From a checkpoint of a small transformer trained on Wikipedia: untied embeddings, attention and MLP in parallel.
Each number is 128 + 24 x the weight over the matrix's rms, rounded and kept within 0 to 255. Layers, rows and columns count from 0. Numbers have three digits each.

# down: layer 4 MLP down (transposed), 640x160, rms 0.282, rows 283-462, columns 0-31
# up: layer 4 MLP up, 640x160, rms 0.287, rows 284-463, columns 0-31
down283:101157125107099118144144112116135150132134152105173085120150167140132157093144121140124148199133
up284:132132159067190140153055167099113197086146159128111170150151119132131114132205120062121129120111
down284:122143100134166122151094122133170148128130132089160105162179120152116144161144151105111144102127
up285:163165113142083125151134140103111173121101121129112101150126168135148134112139107109100127145141
down285:113155137113121118109139097126144108196101114124168167110126137121120131122108170149122112131126
up286:049150118164101109094179102094106151139137144139176131107112133139137129151115193139109105098146
down286:125120105138088060105108122127165111151121121133127115137133143142128089110152160154128087088153
up287:133147131119141139153158131135133153112117091118149123118140152097167167126142182123083142167133
down287:091142127136155101124140179101135118160117156161100148138109117169079115099146128115170115097113
up288:162117115143150122116078142132094122103127139151120097118131105129144144156176154103155149111134
down288:116160122127109151103115068139105105151126095153099111104102124153116092146144070108176088129110
up289:179100184165086103129161149127162200113160149141119132152100145136114127170109157119150162124123
down289:180175163114164133149093161150154138105092103150126096112115099097107142104094131125130125128145
up290:084085144144145153143116122096114129116125111120110112130118153121113126185123171145129146125110
down290:073101117154107167162129146133156121143119111134176085099102090122137126116113138122137117139152
up291:122147137142102062098090131077126141107123110134153107110095125126141083115135090120079118147114
down291:137109128143174070108170147123097139129128148089104160112173123147118080136153134090149117165085
up292:122106098168119134152122156159144115149123138104134109130136130165092122141142145186143134111147
down292:104148106139132165130135151127147156156143118106131155112120135112135130137081124093149117126113
up293:102134136089121165127115091146132143134124118055139119152101099140117153092124150109132155141114
down293:117132154138112130123126145143110131106124148157101120096165132122149097153115137151117101130129
up294:143136151098103148136133064136145081126081161143123142151164121125107148107127110144095144103077
down294:141170129115176123136144102112151130133153113146129141097145161113145135141155179117116094134125
up295:120128133111161111171154130147143149085110117135079144092124112146099105135134128122177095151178
down295:103105100154122156168128064129108085094103148111166130162130114090170160064127121145111153145144
up296:131116140146125093129149120082106126108094117104189121096134107116137118163150194075120157141160
down296:137116124129117175111156129141111140091139125109141135115136084173128092144085122121153136161115
up297:128115133106148112079129115111160150139139103095098133154154144150125126138129156157112184149149
down297:138125148142105113141109128131077123139148121165180125133160151140108142131083104129125091106127
up298:130163132130109057106142175134117132136162129134147135068093079138139128065167116143141172143156
down298:090120138130106106100111138118111120101167099126123172122153145115127076140119176119133118143139
up299:141151191128147164137097091147132171157123178104117096129136130122170120116109152130161093131122
down299:121114133109179094124111131121129110151112118092169141109157090145103114120167158111102136142157
up300:119157116131119109098090158127154132122146121135122119169188120133064113120128085103142080091120
down300:107153101142063147081145147156116152146117101154133137110149143166122167154122180119064161145165
up301:123159128098163150117084116192149135107143131135169119159125151148166114108148145141120154103132
down301:161156102115115172165156114126156063115165135134158110118143139126154142095123113095124119116136
up302:125147081151112133128130127138157156077144145122147098151146106105124109150147182137130104117130
down302:148172115137173118126142129122099123104140141126162126158114108133137061153146106108150122080058
up303:106152132139121128182110117125097150138126160111113151138105149145151183140115172142142077122137
down303:140135146124124164137111136144133098130118115120095088126175161126095111109138177110129094140122
up304:080149146104126149175162095122144116132130152126135166162115122085116144124161119133134126143169
down304:104156116059157161166138080162135117128137158113164121210218121171106092129110112152073111137133
up305:154097125170134087132089141096123148134143094101133141089116141122121090123136116143090104144122
down305:135121158155121124129177124116091117169108121090082175140137104122166143099153102121154152113134
up306:114158186117118099141133144163122109080175123130091147139113136128153128127135126138092108111120
down306:105126122114117173139154109154101140127075123122179125107121132121112135137148151101138133135156
up307:157133188138171107134113082121093091126125119143134113120120133106182132110075127176153161148178
down307:104128132109133129140140137137104158159088135094152133141147092126134133099104145139143180155127
up308:133159098112118102093105163153111093101136153099137153104114112119130168120162139112161109132130
down308:153113148132158120120115126146119144147165124128127144160152118126108110122140112165113127164119
up309:144150109094078119128143149085160134102123173156148117095150122125164115106134128131165095130100
down309:108067114126161124084132142106133127140167124109119137138135123141123115105102091133145144106146
up310:136112111158075061117141133122120139144105160130141111126188100159109127161153143111136149166131
down310:143102115086119168130138131092145116094154164106127086114118116113097114127164108134111104138154
up311:157125120087127139121105137196093130134123152095137120111149144160125127115142094132156114099158
down311:146124106094119169167117170123154171159134119133128089129121137131107114086131084134157118151180
up312:071089101139116137113133126168109116106118149159176140106088159099144161112134140111098116182104
down312:142150116102123163112142133137128132151133138144141093106091139122180082152107160157103090135129
up313:108134197121166124109153113197138144101145122098122115090113094138131116126082120133116115113131
down313:119073150138146179060102088136158069146108134121153104072136128073138136099099134143080117130126
up314:099149160113151119111135128158173114163124119101130125116138145124118129148123109129116169118161
down314:116126138143160142130143133142110159148100128132104126117153105105119102132158146156092095149117
up315:124107147130136143146104201135151115129145113158125121113142125129094146113134136165132145138114
down315:126108168115135142136158156127102094143140130097093113083122129175110132157110165111151151099167
up316:155122079106112127137099057162157119116153129144140086132140131124136147113124126101106161147146
down316:116101120135119127112109141109140159162143096132142162139150149121083116151154092114152107128162
up317:130105188128171120136118093125122129147105118108115139114124116160139125113127089111105105159162
down317:118137165117159130118126119139130113144130109121118153134149147107117110080114089112098091142169
up318:141149116118137072097130128132107115113131134085147160100117130120116146137094096123171115136085
down318:123130106154148095127139157142119090151162155132084141131169147136111163114145145110080131103138
up319:151122141073124140090131116100175092109144116123099115151121163143131141105128118153103096148144
down319:119124114150124122110138103154139102116120156137149158177144126177125149127169139155122120124157
up320:141128106125157121130154141139111133148136145127123146144114113158117134139153112151124131136124
down320:137147113115112098139133129108137080118167135127142141131088144123093171113124116169117116092119
up321:125196142133138152113127179129147147104138143126102139205145128121121137152144128130091151092113
down321:159116099127127114093127110116171082122093054068130141116129119122068208144101163129094125069100
up322:135159143156157172141108178129131136085169158143103119127121167173115213122133116122117140168121
down322:089120124146103103130124118102122094126137139125146156140139092138123132154135139176126124114140
up323:129131124157123136102142097133123144122118121185163119117154195129152162137129116130077181115171
down323:114147150131123141101088132137146131157113153160121119090134130129137104106125197094137080115151
up324:096104118118096142125104126158123172113181124153094122124083122124161180112123104154133073147099
down324:130095146113135115117168126124103132141145123117151108107133167104107108128145095132137094077091
up325:145154150109110110142137147166138135148148117094096148119105152147105119109077120126177104103160
down325:152134126105125081116122145120127121099178124124142138174134118140178107138085174141148088095090
up326:113156092116122117095140127124112129126162163125096106150119144128128140119157137103135121105124
down326:128134095125128106119138118131097141131125140131078149098142112173141136166101098145121150162140
up327:120126103122130134122132135136133148115091138142183155148102157120155134089157138151131123108113
down327:137148127144092122110135117175102111167162132127117082127127160107115137131133142109101124114145
up328:129120093140111109113129089122107150126113106121141115111107114146118136124155123079130111136111
down328:089145148141170141055136095095146123123134125141167123118137097152135130134119160160101135108144
up329:148130094106152122137117148170116154151096112155125153104111155140130129091079103127126134118129
down329:103114140122139098128130132135171137186145114113106144101114156111118165127145140083144103159106
up330:123111128142133150121127107146146100104140148105125138127163176140118189108073128182134149120137
down330:132149127118120133088138112133135114164131141192135150151147089138135106134130146143127130155135
up331:103200099133165111136123152159122130141124072136128162136134110151155148122153171112157121142120
down331:115165156111124140131153121155099121114122132101186105174133117160190177177093100115162103098110
up332:160099109125112112086160080122087138160101144141130156081164136102148093147162100109109106162114
down332:143198125132106118109097141113107075123149158141124116120135130142135122110157109159102135118095
up333:096159168165158095155112158134135168101131119090139111179114146151149133135080155154138131141067
down333:116119185132153134136125100149167089135085111119123119126149101122153125100114187147067142153062
up334:178136173114140129109097159151142154078138138105161135175107184151085125121162142096120142114113
down334:085170108134112143139133114111102089186111130143162138128163117139114116102132155121128100119129
up335:100134145122114176114139121146093133079120170101130131113129113148158176125100144118138158059111
down335:156094125096116109124113193108097114117136140160115160084123136111137176114124111118094142073141
up336:122092130145130142098119124156149146124109151138166102144137134137119104125083127135113111144153
down336:105119110086139137146115153107125114101159142114171138108115117145163166112160131106131152151148
up337:089151126142119145128120127136108129163114141097128119123109158094113136114132122125151114097123
down337:148113105129132139165120145083114167147068128080088118154138121129085112116104113127147091119139
up338:113096116112115106070105162159106123123109119124126116115092130083122148103172163124153094146151
down338:152107134117097113100165124160148144102196157093143086111175073097118152121082100156134120112129
up339:121095128120130120157126152149144122112141111111121102110108098128111116143126116134093151134149
down339:142127129152120141130118126131162157156139140152130134143131141150128102126095138085137170129087
up340:133109097150121142095106115110108114109199199175127127148144117100099124130131110114135132113142
down340:126134146103115147132114116135149144117083122103105129133116160128094147139112132144094168121125
up341:084108100143088106142139128144121160103122082161165122114113126140128101128140160102079104107142
down341:130131064116156117103132117111146158153129135134125118158149137158127111155169175118147134150144
up342:107121119143130055157142128155106151157163117150173152129100158111118210119142088116104089163092
down342:151111104205068098163118094096153119107095098147159104110098103096109128114180128088147151112153
up343:117101166110054068154125155136149110100136139150116135124113128103167131168129095129107183158131
down343:112121097138097085150151092129122129144123159137092162165128114136112143085150112118099128163123
up344:097145105123155107169159118139103140110129114146135102169098161184114106127142137154129117127147
down344:110149158113106146125099120120125095135112105150196139180146132095110182105113127090142126120120
up345:119111125113122108119107131136150123142093125132100131129132151135092110112110110141097122134155
down345:111137167167124131120091096122139130094171117108115112103146156182135080159128118128093131138118
up346:111082105129147123120140130116043111140142138097104117093143111135167143124132116132134121135077
down346:084144102203112124099098104153139148109127147150119149099112110178108156095143171140108140119130
up347:127105148144120135105114086121096147088131126194149102132142136167120093169178121102147119164126
down347:131137125129158110140124134130189155130081098104095167135138110123135131119130148097121134134122
up348:144122092118153111168117112138121138096091132115118164159092152123142101135123193123139134130173
down348:149109156172089148173117048113151109097130125142127126158084112116107147122122115172090193094153
up349:130151119084110106135100108116116094098159122171120112109159115115148097134120166133082135152076
down349:133095101125151172139119131131124126092107123161171108115111145115145102130104155107133154158148
up350:127162126117079122141131147083149130133118087163142105126178130182106141116106159127121143101140
down350:060124152148113118149106143147121113164124086160148124088137145128151174137124096111116153167152
up351:119178177110074112126090098126168118114146092112126133144135155096132107083141129079130096152140
down351:155158154102109111147121134106110105107144116165147144143123109141157126154166136113068141125077
up352:113134126131107164109113133162145120122124140092102089138124148162143151120161140137129124090146
down352:179123143153112116104155115151089132151160174142162133123106096125154104143127158144136077117099
up353:160144119161148110144145103097092136124162133145159118053124136117098130113106160070138114125145
down353:126140098106139114102098130131119086124140112125132116127129122169126128176144118144132110164171
up354:139180128081165142087132124111167135120152124053112135110124163153084138167153196121134157164124
down354:111122096153134121163204097128134152159118146147155172105119141135104134104131093148153116138110
up355:131117116130127148101071131126095106109123116150152122154144124100185167129108119114134163121145
down355:093123134124102154127132118151065104088103129146119121123140121104120107100148165123161143111094
up356:126134126132139086141132138141133152111157135133136136097129128139139108132136138142180139119183
down356:108117137149129145153144140126122111129157126153133163123141137209113126136093101179139133113118
up357:117161152142087113173132119136185121108111106112114147116120074140161124098112151133116130141134
down357:109097110143171134125121117098149123134113121112161127103115139128097148149115143106097117121113
up358:151129130148127160116164150123173126087148101104111135093111118124108148163096111093138096134155
down358:123127174114108148130144153144146140102111123097116141139062110112129114139109160124097119160128
up359:139140156128153121135152116144149131099109123104149147094145121072108077096124130108128143123132
down359:129122127124136130151149052146132189154141135097149070136131116096143097134133125101134136130104
up360:130105125104153096139149128136132112129112085110115158129132123104131161097142103133169089124148
down360:115121125127097097152120142183125095150170142172123101155118155127117121127168122139144123120126
up361:091131104146136124117163164116148132108092127119125092119090151177099107114119143146098172162152
down361:128165142135122142149112109171118096109102101120167116112143154121118091135111164077122124171121
up362:096115153140137137113147107116131140100100095091117125128129159152135169138099131184103131131168
down362:084134170161133102109157124120107138115078137144085135195145080124097124161111130123126131132138
up363:075120104115091102127147155105096113103118108112137184129142107145162108114156149118154148142115
down363:146161111169176154116130151111119156115132096080126115070118112166136143118125088120128117162124
up364:097089133126140125120142157130114137127179157136130111065135169167115168114102149124117155130154
down364:084141125135157138170119095167098102141130121114156127093130101102092083156156135149130115182095
up365:118102120134111102105117150106158090154110163113122102104149134095128161125135142128152109137151
down365:139124091129152086086132209114176136083101142157123129103144077150114153087134153138117120158117
up366:111141142148103165115137140157129121128084128124151113130141136140183138135127164123138126107105
down366:101124146177147117108139107165138097117152108137161155118104141133145104092102118129124166125151
up367:097143108127100133137144154134153126179133124105136129146177125131124117166153141146109141144097
down367:102153129118158110152122143146147126124127182124127153121137110163143138124114114118094096100119
up368:110147102143154145110137170166095153121135088118131079114134132090107097101128092134099125114121
down368:148121085112148192150161170117141148134107107127104142081141156127123125130145132170140118125102
up369:087133120129080141139122132149132115091139148131179095088131124129079124113122149143121171177169
down369:136129174081109121102128125114141135151145124128101093142162171069109172094110114103186145125123
up370:133119134128130074124135101127113159099131093134128131128127113137126117104154148145107128118130
down370:111102149115125164144088141118107149081108117106099110086084170097119181126099117160095176126151
up371:133134132129157110137165086133141135111078145139155148150088120123104166133113068111140151150122
down371:121166178163110170133137121143119111140114119121171153124088129131172128113139177137096119117150
up372:139137105120136134097136121179116100090155127130118107149140157129146114144086123144099109161152
down372:111149108183148109148144104135115123110132100122149107096115089103123110131148147078140129115135
up373:093121126119130149146140152142147132088146125090134142162156113135110131102104139094100109150089
down373:139136110184117112109165133120161066117114144095148096152121137129133099118166089072141189105117
up374:145120140120124136103150129108096192157150160119113134126124096117098169100172125133128184126116
down374:144128114115170122142139137131125102107162168126133090183135148107160133114156144149154165122134
up375:109166091140136110170115124115172107127118122120139133112128119128135176123117126158156136080178
down375:153137129148101118123088130151100147134109118101082112131168144105145125149126097116146096110123
up376:122168114157131147146131113161160117107139107143171137089110150089142137131128148162121112161141
down376:156094129125138111144099141078130145075130115140097135112113141130141094090092124138103143121137
up377:125148136140130139134160131138152138098142078184121125095152127141119113129123139149146185120094
down377:135138148136128110158179118140139128136092106155146133149167143132118100130154150096083135169127
up378:131138169099115103145099069136125098143153154177143139133138138131114143156118134122097120091129
down378:134115131096119120128123133149155134151150122109111124145162126158124128124137130153103135157119
up379:088164149087151121068111130116089121131106136111120160125112097173151128176121135175143137139146
down379:149112105170109150111120120168173169114110141165132079148143161089130146139105165104148114119144
up380:146198124128133138093132134112127148125146119100111096176112092164178109109157141105081109125132
down380:146075163093130125097118156116158100173115178139090153078149165153085132101083097119096129073143
up381:139142146148124107114115121141152126132109160117115117149134112127094124148086100130125128138106
down381:157143106103121154211133104123164077142128135074152122138143123095113122123077142168153103109130
up382:123150166111111088110093129104109142102113168150096126101104114137140135124143141135121178177133
down382:155130125139137145155130163149124135118108147121083088119089098191144160110093150147140179120122
up383:122109144130128101162104126154127137124141104149118136146130080106129149111160127110135100115111
down383:140104098139113123110133071112120111129098167148086117141092137155159125126112149151148133164118
up384:131131112121130103144136103161141121133123139123138165139156145098118145117116118106082156152115
down384:098116144124123161075131124129127176136128103099107115119173090115118136134131150108155125122107
up385:123102120128096130160133110133125136099138129172108146117138140132147193106069137132134137122162
down385:138138117089137134155138162140171131098133156095152079080152123099179148087121116106146166148136
up386:087082116160153087140096110140159145102088096119128135123116167144153113110121131109095152099132
down386:117154131153146133147124130097151167186130140140130104123159104103120128138140141142141065128128
up387:091227098151183147194146122118147159153139132154129081167100131131121184158086163154110104147135
down387:162178171125173130126073144116138173144153115128125052144136167121135119098113149148082133133109
up388:158136131139137154154121129110149151144080122131140134148137126122142123136131111133119136171122
down388:140117108136123145135101096147090133118095145102128129124154129116130127129119139153128138139130
up389:165128119142151118141164134080141139110125124080068106134128080097144096125105167125172103142112
down389:140114126155107138080166133165130135090091139131070085134086145148135126116180123115124117120081
up390:193082135117136092105136142143097164111124200138122138125097139124130138108109151104128094101143
down390:161097118111106120120110158135088085169165156128116075131117126106092170144129159122163114127116
up391:129089162110165150141118117096127174095106149100091156132128077141124150138163115066128120125128
down391:106124102117104082126077145133167123120111134165146129103122151122134149141112148145121177089118
up392:081151167128121112133114128134109153111097171115120131151122133106132145101080128137130115131109
down392:178137150157099120123121136128143098160129119130115132141151124098122157129140110126125135119109
up393:137092100138115180092106138125152151129129136136118078093122165115112099121130128135155154158149
down393:109137117162114140143112160141139124164164105126092122160130112071154139116155145139113152156143
up394:124128146164129146138123111113111128120115166132158135080098142088144110125136133147124153137191
down394:133100128091111149137082133099191146149135128145133127157123152126129167148094081101127121086150
up395:123150139133135146130113131123098110101132150106121143148127106111135122087137094140085130148137
down395:102139155126133111090118149154121113099059173124070170148130135116115128142154153103122141148129
up396:169076126125156124115128165152186153150123117131141129085088154107125134148127092120152133141145
down396:129134130167069171151111126171183026109089139149139145110120152158129103142138128096107158107126
up397:138112138120119118097124159159112148138090138120124118147146122149100118110106147126175112116120
down397:156140138153147135123127097115130117153138132088115127143074159108166142118130104127158101135122
up398:102171110148155085134119123132083112147112150092089142104128101077107111102091117099138076174154
down398:147151128118131121159127151148124120138122102143153122117120101118153122124079072114130139140169
up399:094104131091099118147110103149089130110103120154146102105122130179089095134065107150130119110130
down399:119120106134107097089134119122145144109158106126147140119152092148110129109146130131128169134134
up400:140116126096150123106128148099138140116114163115130107140130164156107124113187171181143146086145
down400:091130105085152106141123142133111123129108144176110087118129149112133151114097140148149104109138
up401:164126132093136138108139171111159134154148122127151103095136123122118145170162083164144118128132
down401:130153152068148113085105153139153125110091141118099137162171122112105122181071101120172144118138
up402:100116114081130133099075159124143140136103103159142134151113157137103145155122083146104106100161
down402:149127110108087148114132147116123129152094126182141137143109103108111135102132122162109127153144
up403:113133140099098085174113132101100121150136122127152186093113133103139124148115139183160161117158
down403:151157134131109159152142103159112109121095093145132149157116105146162110185117133097109124114131
up404:118143128116128072131102106159138149151134194139112125145123081092121123107106149084128096133133
down404:114116176093095159110132134116117116175110116106137117135151123164178114162107123134151130147107
up405:109049119129116120130065152149112140173125128160181159111144144116137116108105143124118163099119
down405:127124112124104146132097145115148154100142159107171170108140121165154109115052107132141108107132
up406:101136101106113122153089108117090112083121130102187131118114098113129091139159144132154096110134
down406:116107128099107114130071148133128124174128145118109120139129140140136087099067102127089118084109
up407:114099132112127095108125096149123082118127151100142132121099113138172087147122085128157133154129
down407:188106147118164147121138120075127131153120127115071130105147108092151130144079114092162135101098
up408:141145123100096148131180113109135148130078114136126123179100135145139153192133151129127104140133
down408:075134070134150097086198142097111136137148133095114188112139114139156078169173063163132138125152
up409:095147154138132094127122164132151151104148103154161148085120154129121117108175113095158107146138
down409:142149109111169104094148131131123177169095151114107100143102169117152148162096150112155151101146
up410:123080135118141125099119148119115102116104119141170100109109151146188172124122136113117163155127
down410:172116159090125125091061102142105151132077126177103127161123136093111117113142164128159155114117
up411:156061122119114108114140111116094148118118138080098150131116146148123094129133152130080148123123
down411:113117172125088116121091128145121128109119097121113138143129118128124112151099112129114107121171
up412:140129172134069129134121167111136177104118155105096138098150140119157152133124150133143131115143
down412:110130148130117150175100150164144142105129107122149127164137149092125129115166096152084102111118
up413:204123106104129140094089173140089145118138102082127138143151134134126108108201132138116149142128
down413:152141131137071146092159145121125113117115132180127176093134107112139156146081152135091084124135
up414:088085101123132146125091132118146165105146116153121173115125142126105128126143130143146088115156
down414:103148160121167158099103113121121139132151090169109084125110131095131129148122156130126102118117
up415:125120084160137124148131163119114093127119133121109112151155080151092086177098083116168128143121
down415:133111104154111137112175147110164127094122098136136129145122107169144084134082115141135103147134
up416:139117120118110134122173152149107144127179114151102125114131141164089096136110136129139099109129
down416:114126131125114135099132112145099168145097116169108100101136109120109126100113170112131161158128
up417:108113081138126102087114154136045137121157113196130172081150147142146124093125156100063107131099
down417:144065131130126119140151160135144114097107148101122097123135127141134182169181112116120165149145
up418:163136132144122170119137132155138109106134070138131082088108142109126185143122134115125148140135
down418:158130156165126169109116125159148107140155144122087110095118081116124133174109097101150111142051
up419:167165113126127113166131091164148107099127088157130130101081125084163146138124079107131119121176
down419:160103084098139134144139161136146089084093145101106150127139139135123149078106079130126121128126
up420:135133142137113124087118123147168121119153172093134106140107102124107143123123127185148123139120
down420:146160096153093121128093175121143102161157156086094123159131119134122139137124125121163103161102
up421:120111150131106122129116112109118131145133123098094103150094161117114123090140113112144117095130
down421:124123095161153106116134120138151133145112136151183098085173115134141121132130138113117139135145
up422:121144113089072171122126180145148117118117132119152159089147107118119100138114122120151124192155
down422:174142140127139114145114120122132106152168159150160114098134123137115111134129147109114138135185
up423:106097130102080144125107140144072129149172139117135156140133118129138096148164103133109093135120
down423:119131106109123127138120128174085109117135111124163132127146120142102116113102136147128160137095
up424:091078114156116137114126134128143136123123141139084103137097114146068142126166121127153140124119
down424:088102124106164093139125137126126078133127140098143117148166130157112157119133114118088125106151
up425:130120104122134152142138098120131111108130131087108124108159110091142121113140132139100125103121
down425:130163120155166176127164151097132110168136135118109121116143140149081111100122131121125147079126
up426:143143160123136074128152135111128114116118115123118119133123117111133106129131155129122101136136
down426:134131129142123162155110109110148098134138129196131110178177129168126104100142136118157168173136
up427:101160127134142130139090112184083118075109094103093139179100090150132098159119096144154138125147
down427:143090078147090106105129123112133087145117133121119116130120118118123179159124123141137144103161
up428:099147149156085133081156135142125122094104107153144146141065102102121134123092132109091126140122
down428:105171136137116188164115107122119107098142147128102113134083078162127170094097153158130154084169
up429:140161103110138120169117102120095179085111093148128123105095127112124159130110135170106120115112
down429:147151104135131145125154137107156180115113119127172089126126126113129107109109150139110128128157
up430:122144144155077174159094114089116157120121146125114126102101099174147110097143119178136127144131
down430:160138157125158149145097110152127165119138127115132137107162122102114086112083175152128163107091
up431:133091106138087151157151150113131144109119087135127111134148122193117144150115144125151142093131
down431:114141175100100139160140095156187126139131138139084095109127088116110203169105108110154081117122
up432:149130114114097113118147099132101100104056131165104145155138119154107134141136183131106119114126
down432:124141111101147146114118129132120121087138142083135044171166139147137148092139098127103163120123
up433:125085151146114090128152081079123102133159103116130139114117132165098159159150126117096107115136
down433:095152126109130119076157122126121148121142155115107158088119140122111109131121129122104145164141
up434:123156142089132161162108122144146148139126081140122125118083133136136078092140127116174103165193
down434:147111166117132150086127115163084097127070145125172119137117140148093174129131109156085124094162
up435:112120124114110123099124111108143110127137145105159157113128109131121175104149106160104183116156
down435:118110093154174117096110140109102128101133140147117095132164133106134117158103123089108114150103
up436:135140106138097100179072123123094144130146157140122139112102124104116135121122145075142138123171
down436:165123084149140125134153115136145103113170138159140087127155086125148120137153102126113104113134
up437:126120142114122143146110162141137132057147078147123143131155147102130126081152138140113132133098
down437:172163132082136120191076145120092173141147122126175125150173131129181128109149145136128095128110
up438:113115139112146127179161142110079111151087110116146166157135177120144143135160129125142117119174
down438:132162127100128174134120114152149136069095112151153056136127151118135147116140134095154123151144
up439:123126139153128129106150124116098163124126093098134120121147158100119164158141088141136148113132
down439:096100143130143082094136147114151161136147134132137110129133124114116149127141123071114078152153
up440:129131123132136154143122122096094130098173121093118099107131124148151136114154153150108131118136
down440:107092116124107066135099145096170147132136107171126115116163134120118130129108128111133130087109
up441:160110094149149091160124147162130169117155139083098113153146139145140110102131131113116111164112
down441:110129100132145160126118103131115091151148117145146137145139116146116133132148147136128131101173
up442:103137156125122165109104118114118150122139131080104133145155094138116115148155099110135143090128
down442:137152144113139156088139120131130136125172150096138118097134096114118104164114139136121125143124
up443:122143171107137125113139146092132176161106139128141116098134105131134136112157111131133089167113
down443:142180128097107145113149126131133171111098133125107121134123111132138137133115130137096158109083
up444:148142134106122129106130133090105148148167145153091127104153123150094093148134155134156102145100
down444:117132137120119093147130118128101075069137157158135111137112141117127088135127139154146130120139
up445:108120150100150123088107170107115160155131136172135126117125130130112169130152143094126133091139
down445:128136128118168094092161131109175113103131121127156149106138135093137127125136101109126100109116
up446:162163055168125112118151166118116110117176188155137124133151080160142149129135129152137145134139
down446:174131082164122147126124143115119117105127118153134053125138131111133156106112161127129125100155
up447:143106136107128167112151104138112119138126101163111102127130144161163150136105095160139103142109
down447:124123098128129128153132133107133132140116132143109140161103148145080145128088115142131129150103
up448:159164167087120138201111067130135164132146131151120127124155121092110104133076111135169153111141
down448:141117151112085119126120194107113110130170124144181180087133139124051168119096143139122147113135
up449:144111128131149127110139132110141164082107131133128132134152123143126146129115127135152141152115
down449:140136102130144104134113112095139131131116144132132132123124106145099143154144143104130151113149
up450:125158139122111071105147162128116095136104137157096112127098086128137144115094114109146177133114
down450:109103084163127099152129106123156096130134079118146146122124160126136088095095185111178147138113
up451:111136120122132135186097082139128125103108178142122095123120135167125121164129164134153112153105
down451:105131096129121110130105115155116139127150126101128166148148153153123099113126116109096108154131
up452:114140111074148131114135153192136136108120091109118143052139112110095166143092138099122156150164
down452:142104130158149142135128087152154199176138123157117154150130097142136122153130117124107105135091
up453:109118158137075164146146161114160120117076127070149139174128159119134124133142141104094097135126
down453:139135116085095075153106107111132110129170141158143150125133131105096117152115139159115110174145
up454:148142119138067058164114165135129128121132116140114123147095107128129128108105105090175132159118
down454:169135116167120153147139152121120184096139107123137129150182147100144175098099165078138117107142
up455:097137108136127140140187123169133130113118135085112140129136155127132128105131097140134119143137
down455:126150109114120096151120129098094108143109097171157125128126156154094124138121149095115116135126
up456:129093098133090090132140107118122113127123128084147148167163116109137100133151088104148126097120
down456:124122143156109181126167136161126126162159132137114148123101108141092139103149119124140118156124
up457:138124125133145140150189111157135145107119149106123158128124091185167115124095132089179133134163
down457:092149152158086197120124137118130056088102130133175107118129067166117111129139073128107104153158
up458:118154139140094089129151194147130109128164123102107107095113150166156132114108172151131146087110
down458:123132112131103128135104158092130141176084065147142174137116105093123154116118139094135170141097
up459:166097135104143068085134110152101140073099109156102136111144141141108097121108135185110169117123
down459:069151081108153116125156131129077097141118080147138120092161172115069103170164142138130143136169
up460:117145121111151109132107101122123130066103113100056149151132125146155124128150141124163156132135
down460:155122129121163127156100099145151094116115119170111139113113155144157133167138161128128124136111
up461:140102151130122124134158153134128116164097102158159142113075110135115121164129176112135107154160
down461:092130109130131094125120121110156128158087132129087136143077120123170106179190185149123089112117
up462:171131194128141091098149107152146153158120102124148146121100170127148130123108111092064115100162
down462:157162114133164090136133161125089139169143098116147154138120190177126146153197156098100061106100
up463:086137137176092146126137108178124147131124131118133146118068127086117142173132108144111105117112